{
  "hidden_size": 128,
  "num_key_value_heads": 2,
  "rope_fraction": 0.5,
  "tie_word_embeddings": "early",
  "init": "trunc",
  "init_std_down": 0.0,
  "warmup_steps": 58,
  "decay_fraction": 0.559,
  "dataset": "wikipedia_en"
}
Each number is 128 + 24 x the weight over its row's rms, rounded and kept within 0 to 255. Layers, rows and columns count from 0. Numbers have three digits each. The size before them is the row's rms in percent of the matrix's.

# up: layer 7 MLP up, 512x128, rms 0.553, rows 365-381, columns 0-127
# down: layer 7 MLP down (transposed), 512x128, rms 0.18, rows 365-380, columns 0-127
# gate: layer 7 MLP gate, 512x128, rms 0.504, rows 366-381, columns 0-127
up365 111:095123144122129113128177136134095098128118090100177159121141102137085143131107104132130130126140091144137150138150112151136141151125132156089154108146137100118152141107107134163106125142117115115158147161130072137148146116154137107126122171107133161131111149180113156152152145123148122154147162140123159185200134138139104106121150140130140107146148116127085114097081114070171094128126
down365 102:081097120151118105129204087127123122109125125103134110129170154126164157117122163120167134119136125126108151145162149124100115179129137145100101152109142094113142122116136153129131117129113151132101142119132183065162114130108154145143160106139121115091118093117111131153151191129124118088147133172093114152137156091134152133097183128131135157092126146131134120116120139079108137111139
gate366 096:148144160089137166159114142113167152104140143144117170150131130134152092103131121123105132136121139153106139160131175169138164110121137181073104112137131150127177142144109103105114092151108142146116149118130103131104139149104080125102085159086129132175109133074140116130162160129111193130096142145132105111144104165119138101146158165097106093119125145126142100133127129118122131113147
up366 095:145129118121167097077127164161136171155143147081118129135119148104113162154104151124134109158143134097159104125158131071097097148107099150112137134123150156164109124151157117163130122115156120065113109149155152127155095089133151146114127118148080148122158147162122143157116099104103138124138130153091105168105144083124114096132160138141115134163117153139110127153119119109114113075108
down366 099:143083121120139150075162120079111108132127118124095082148093138155120151137148116114138105109124120134151133160146127121089136160088107161147119087137123144147136090141132135115086133107166130180138149103110135138108134110158093093155104139141122113130099139181153147127121146183137122093119137130163135095100146084110156155137177111115139127088143145157113086145076114128115128144140
gate367 102:122111082164102139147120114152162107126111112135151141095108139133172174106119076101164143127165096146114135150123123143119100158122126146111111134135115051134091151118138073175135154143098144121136102126108133145108125157115123135125127126127147124135126072138174107127121095124149076133103135141143107121127120128108139107174062130143195140126133122110109133118117154128114090132095
up367 100:108104162163130159128125115192117153112160114137139115146156130170082140116099131124105148156136184117110164190111109104150119141138100128138140134119159116126146130099130116135160157185125178100144111120155134109105124127123093123145135153142159134106102129129168163130128120164111133167123138104187128135155116143146118076160152126172132118144134121085137130112121120120140101136183
down367 105:100118096127170123124112115113082136150119161135173116128122128153148158130123128151112113111112167117133139131109149115119094133084146140125138139085128126116154090122094108124150138094117130120160108158129118131126143164137149099135115177095121114151117131182110127136147139145128082167105114108101089107138176173097136102101108173101088120171167122124103121167121150091107088109078
gate368 099:132171114106143115158155082125112128138142143113134085136165106104132096111157128114100179114121098128106153160111156165161116118146141084107122140146171116178157156156105118127128177156133138125124135146167119124120107151112142135115118118110145105087083099103124124112181135122097132142085130117111079106129150131122114161106113170149104186134148118109097113119092138098132091127143
up368 104:142126143148128141117124122084166131120128116135157128065161135113093124118147143095139105118121122124138140149137129138124111110146132138126098144140130149124130138161115131190148112101054119119156116105128169123103160132077169117122093105141152109106125129111132169179149120148191128092106126139123106183131150107151109109133145136115126102131089196159125144116158146165142156128157
down368 104:110084107122122132099120141136152152152134100130167108122111106153118096104119099131103112167080134120114101120107116082084111136130152126149155180172126164126118102139081114142139143142123149132116123109169151128120105150146124153143159173079134129120112129174148147141097122183194138107136097107139150139135140154077117132093085129126124122107127134169131108170118131134132121101093
gate369 100:155125099112133087143121114172097123121148182114146155154168123140148158125146125134118165099122141121136107164124121134108152147140150161195140103105117100117147123121112137095110125145144124100108115164168078114133145145126130139141098110112129169095130142161113117156186111133137083129116146179138147060144105090141135146134155118150093160125129117122134169128110084142098099139137
up369 097:144128141119119121130143142125127187128159141129116105120165095132137112104111134106124128178142130146141141121153130096122167136116165114132153188119124138109088120117133120110144100162117116135146117145124141121146166103115076087123099121123113127131107099156181126136097099147085123127201110176140206140121146097153144114122140147114139161166097130161152100116113136098157114100105
down369 100:112122123103090108167124105111115156096163147142093138137145104121126162152094136136126130108173119103149144159116101136128139129130157136093150120151166104162105106140163133065110102141173092097152136139159155125130164145087173123111112123127111119143129129148128098157087111125133174104150137109114123079112119106153132149114133148144137158158138149127117122074172076095107091134106
gate370 098:102132155119149152139147165101123137120131151115113106121125112135114098141118124102139109138122152106092158118111128177117111136143160141125111126120174067092116091103114142109136112098128109098116142091125126121133096125164119101062159132142120145147156109101117118133164143125191112064117119182173145154120113097106138146169154122108185108163105125130118158119137146100153127109152
up370 096:119139113090131107169126132143097119076157146140121134119125130150113103162112124114121073158155151136153111131131110147126172136132104140179096071152111122127127186142116130078117134139096084154136121061120131129151158139129131085130071121142166100104134112162119138124167143128113110172140138160114150125132140105158118109116143134129149192109120112159125151140096103120142110118124
down370 097:166127077090114111112093118130139105121105119161165130105117096121107125158130111169116099086123134098158125112107107124147174143117123116131140133166154138142045150115128137172120159143103129114113112102141134111092145075101131083137128124163143136146110089132123163121099122094081148117102105119108131115114128139155160072100103084150129148129160108103120125144121128098119143111102
gate371 106:163133151149119103099132175148197134148134157120108104141143140130149108140127165116088116108119128129130141131157123155135122117116094151101111110158129128155158106082132142157128150095116105140141184153122136153102140137114129132180116119190123104159150124090122100139131145082134145101106172120092151152124109087109091121125135131125138157151138081144154166197112115126129150139116
up371 104:156145132098171083139077170132122122122161113148154160090133111154142152163124109103111144120072138131130160164160153170115128146111157119143113126134146116082143113113101132092133097138124131108112127135097168130144156133100113167107147118181090103123154126113139158120155142130095155103142098097083109118104143113108169146121155141085109142112143095120097159110150123165150125150114
down371 105:114167134145104140119099135102076120137129138092135133152079080151115184128138148105092127128082077149130126107123128152121135114132122124161130155119133143096111106117134113154101136091145157157150119106125170201100101098135127135098116160135118122115157133148141127103125114127107100100122130158168125109097132089121159161130131155171123113132107096132098099080112080118156118126092
gate372 103:146134143085171123104146153111123118137135139180138095118141105118139140102132133098115165120111128111114161077118132114135150177154128167151153106137073092116124146144083155179073139109099152144131149198141118104047122143110173125114133096114139121134105125115101117140126151123145153128110128139105148086130121118120116151130143131129116111134138094126130146154146109132086116166103
up372 103:107150139125175117137138139156127116139202145135092115143150101142125137096130139139107112123141139090145130115131124126169078105084196152122138138109163114138127132108131127128092124157132108119116157106069137080151112092122137122128122120153112134079162121128166122132146086124144127107128117139176088138150156150126125129191116137124081144124116131109142116097120132102135179165161
down372 102:137103143129125146144185120150116171136128157079196137116144146131086176068128147099106109134146123149155150140130125124141160137144154161107092125111162156155136120132116146094042139108107134110132140159129140139120118159153125119155119103120105133152108160106141168152089119139133093104137116148142141106143124143114129146092132145158139094108122152119109111074091138129132104107148
gate373 101:145149100142132141152183129114143139127140121114148146126109153146153103126088149118143115149162132118165125187107084159113102121137149131137098076145138120120137168145137108138070119120062089151123135129127113146114166129177118130111118172108136172162122130128092134145154156102186160139121128124110099137152083107099105160135129125148138160152142123103117140108111146112098116168106
up373 102:110144112111166098142125155125123133102151098148141107096085121104114154125124118146128096168116147174137090143098086125104103126114150151136065142121132158114124094116158100114130128149144141143108159122119155132116110128110162127095110136106140142138072147108122129130106160078146102146115156112134098129092105152105136145150095100145183143124118160139140149144169194133148150185133
down373 099:126084103062117153160124113088144124134144136134092133109172149153097164145126134170094132175103139115161167103122105149113113113136126113114139165132144120129110143137115154129145182130114153127117127122114151123058156167124123155113118153115149146181119131140115173130123088123137138156109090111129134067089118122136125129121079125127141129141123122127130135092098091163091157129141
gate374 098:134153133164112153154088129132152153157130135124146131091100146167096099161116120120140121143117124106121118133105100137094143141126122110158100163143100105116152144120183159132186123147123067145148091142150116124103133139138127148199111176151122135085120131143181118112146120132123140150109136084094120121169132121097142111103141153110137125155113124113135088090100164092145156098142
up374 091:110100145116127119107101162152088134101075132145100125119106154143124085164140140159152113061132138124144128132107092100144116109114156137128127121153124171134103152116109114137095138114117152146119124126105089098104124160121100166100104136126135109154145115186126150146147155102081120135116084080082152156139155108137145138090108107156135163155100090134136155120114081119103153106127
down374 084:111099157129105164094157128153100114106068120121139118137147110167116150116136126107128122143124146138085157147107107126137111113100108152168134089129112159110112092163147082102116143095120113153145185174140114148131132144120115191138095136134113109100146127170103146135141119153126114118133132124185118119129158167100156147131109136126124150105100127135122123193114112188158146116152
gate375 099:068108140122098156104171157143163159151175140167129140130102115115127133151109129106126108126177098103111100114107102139133080106141096127100101149156159133132149134105127147150150128135161131106139128129103091129074125131131153125124149101121140132123097103124106118109174099160161086078157135112104099158149173124129124125152153130133158145124103134099122134089062143123144131125088
up375 097:104113172116117123121094121103101163132137154112141130132133108123140078070145128137111117138129117130103126122147112137110135102124128126130138093128081107150166161127119134138116141153078115146153169178122097215142122142138152131110135126109109167124156165140120141144099160123148151132100119111130168079126105114093119108130117130063125132160142158069120134119098120143124134138181
down375 097:122160144098134119165191127162146130131097091112102100093169166098149133114135165093131130113097117168097123132147134157155125122185115122115125117134132116178145152095130107137116115159129144103156113129123091160126150154149115143185137119113142106102139155148139117185078151121121126126125126145136151085141129127128148110109121106127136150205145119094098117105111139108109110095137
gate376 108:155117129109083148090119120158132112108097129170149133118134119126132173068134133140142077102143100094091107148094154136081133113114113128157141093100109120141120132112107106139073120113141102120150129134138117151143148151127117129178127122099123123134140095135153103146103113138124117145160066132106168086111114138128112111133115121149147120109211093111104110120095083161123112106132
up376 107:122158121148152137101108099132124158135117184147163095132129132119142120140122142130120139103106116153143084109147139079122147109138131074110133127123121107157062096149115116110170102100132170096122130085120165116168123132138139101083128117175130162115120175126072099147172110148154115099094173151131111117148100150134091153141089129097114124142106098150120123115144118128113118111133
down376 105:131163099106160127101119105122084118109173100121159107109123099105159147104092135156087103091094160096117119155093141146135144164174114088089138130116125162121177143171138124157097107117107134121154126140135186101109148119103130131078148125141148124074140162133111128151133116078131082111154132128128139121119132124154169137118122151125144153125119153122105120143135113131171145134168
gate377 100:141118117118167137138165114143151164143119113173134158131096127129137102133106102156142130125087148088147131122091129101106119192093155136073171145164148109197126113125105136126103130112134153137134131090145131117139118153094160141126139176146122141135115106130073117151127111111131118123124133145183088174120123147161116131121120129077149103172125172138137083123123116143128110138146
up377 102:123145130201128116166169101126121172111100148109143111131131166111155133125131134102182149114109115116141102119144168133124103089104166116145129092138114140202169117153114119105130129137159146113137122122127120084116164109114122154113117133079117141082128119124106081139158085093105165127154130127125141132130097127113115128129118127110151095111133087123113167082144123153167090133128
down377 105:139111128117078156116119109128094067149091148116125110117151132136113119139101168149121098077121110069145189126144120146167145130194115133151132151123140136157147139166120154142123115173116112122128125124131135150096125133135106110155120112136167159130143102122134127084101087157097148116141151154159165139077085120128147139138113165110111126155154123145132140094129091103110098154143
gate378 097:111116121134157138093149126164146150151108159180108182083113124089146081133137111160141092132117133139086102121139106102109141177109149139114154115151120117130097165101131168114153110108132100112132127109151119152124112111080122153149136176110090102100145116155098114151153135115151147109168163181143129137142150100160135146143147135116144134125110115143085100127116164104123111174101
up378 103:180118133132152140153105111096128145147103130150163148122060145116083130149112145099109154120108122090117104099132166127103152128126133129134126163131113161167103159139153105144133144141139131139179123188132122137144106121146117159118168125159132118147152171125154118148090137155094102108102110139124111104133136175090162137149182133099120134109143166106161121187112138123161132105119
down378 095:163100122150088153142156143129097101082117147110180125134135162139125137144107129113151101126137106140143146153171145190103142135122119108121151126124121169174121090164130124116103144133153149104135115124131118103096130170120130118105179120147152099160147160079146082116087162120131142159144130105115126141126039153131129125144134099147116135136118159108170149126095138135145121116150
gate379 102:144107141138138147123162172118122144170173148175128161118138096132136073109122112116159140148118129125123117132110127127115101120149119105093113129164172158071163113141171114165117102140186071109127119104131132124096128135102115105090124088115145117130128096088121167135108128112158139093125115161079150128115115114115140130100133156113157095136110130094126116111178168142124099146109
up379 101:152121091104126096106142113151113148149175126169131160140100121143164137135124101151167119138138142118136162159077140134161134072145138128150120139157156149145142105139090115131114084159115126150066141113106114104175080153096138100124094149056121125132152140128112132107113131136118085092139169117133081133133128140151127103151142134151153095083160124129139136119106099138115124117142
down379 093:093175142106153152141126152137103102142122137135092100165131138119135087120110142095140147122135131105135104110111124089144158100086135176169167053148103128118098106125114112124124154128142116117127147130165148118168113122118127151161109170114112101144090074202123123103132145142117117129126129134154085127120147149122111123120124087156115102155136151136124146147087127154139125153073
gate380 111:141100140115173132118161119113114118112086083153112099130139106134143103142147147153131112140128170119131116136125120123129123166130131165155151143149159132143134092146107064199119149115085115118159124102103208101115133118119128100145147129146124104124139098150114135142085133131182112112131124117129127107074136141153135137110129097091099164129107148149092093070102118116117134133138
up380 105:119104116103123143149133137121143145114097149179150165156146138133119147087155135122139126102126111150121120117121098101112128117124104116111116141161127102146132156160138084106144170148166142112115118132175114104130142136085135133104182159081134092139162134129075163157149120131203141118126117115101158139159144176137111161075120121136091125140136130149127131121111118162121057116121
down380 102:107122149120140119170133150116137133132142092178104103106095095153134120116120110153146138188120098103145128107107096094093130100101147140152177089154170167129135158114107105112113143131145103156125156127161122110184170118162111113152101181103125122111124133187138145143104159120130144128120108106166127121145162148110143130138094179134085127101147100127125138111110118124111132121092
gate381 100:117164167107116115079121127165101143118118151139169158143125101145098142137088149141137146154097085084129136101111137148131137162163092117107138164163125146146071118137144145137147128138114143148169157155126140171096112125114152106142119142126119128173117116140107120117082087112128125061088149156156109125131173181101134162152140123123147160132136158120122116154135105146133097147125
up381 094:125147147130146096126110156127110143088101157150124129098125145144109152126115111138174084156117134107150152139095094133098145106108148092164166170121152161134144148118128140160122061135149130124161173089160118134128120147124132156141109131141135180132082191131152089125067120151158135136152144154127178153147143155138122132130113110145112108141167127140168142135094159142134121128131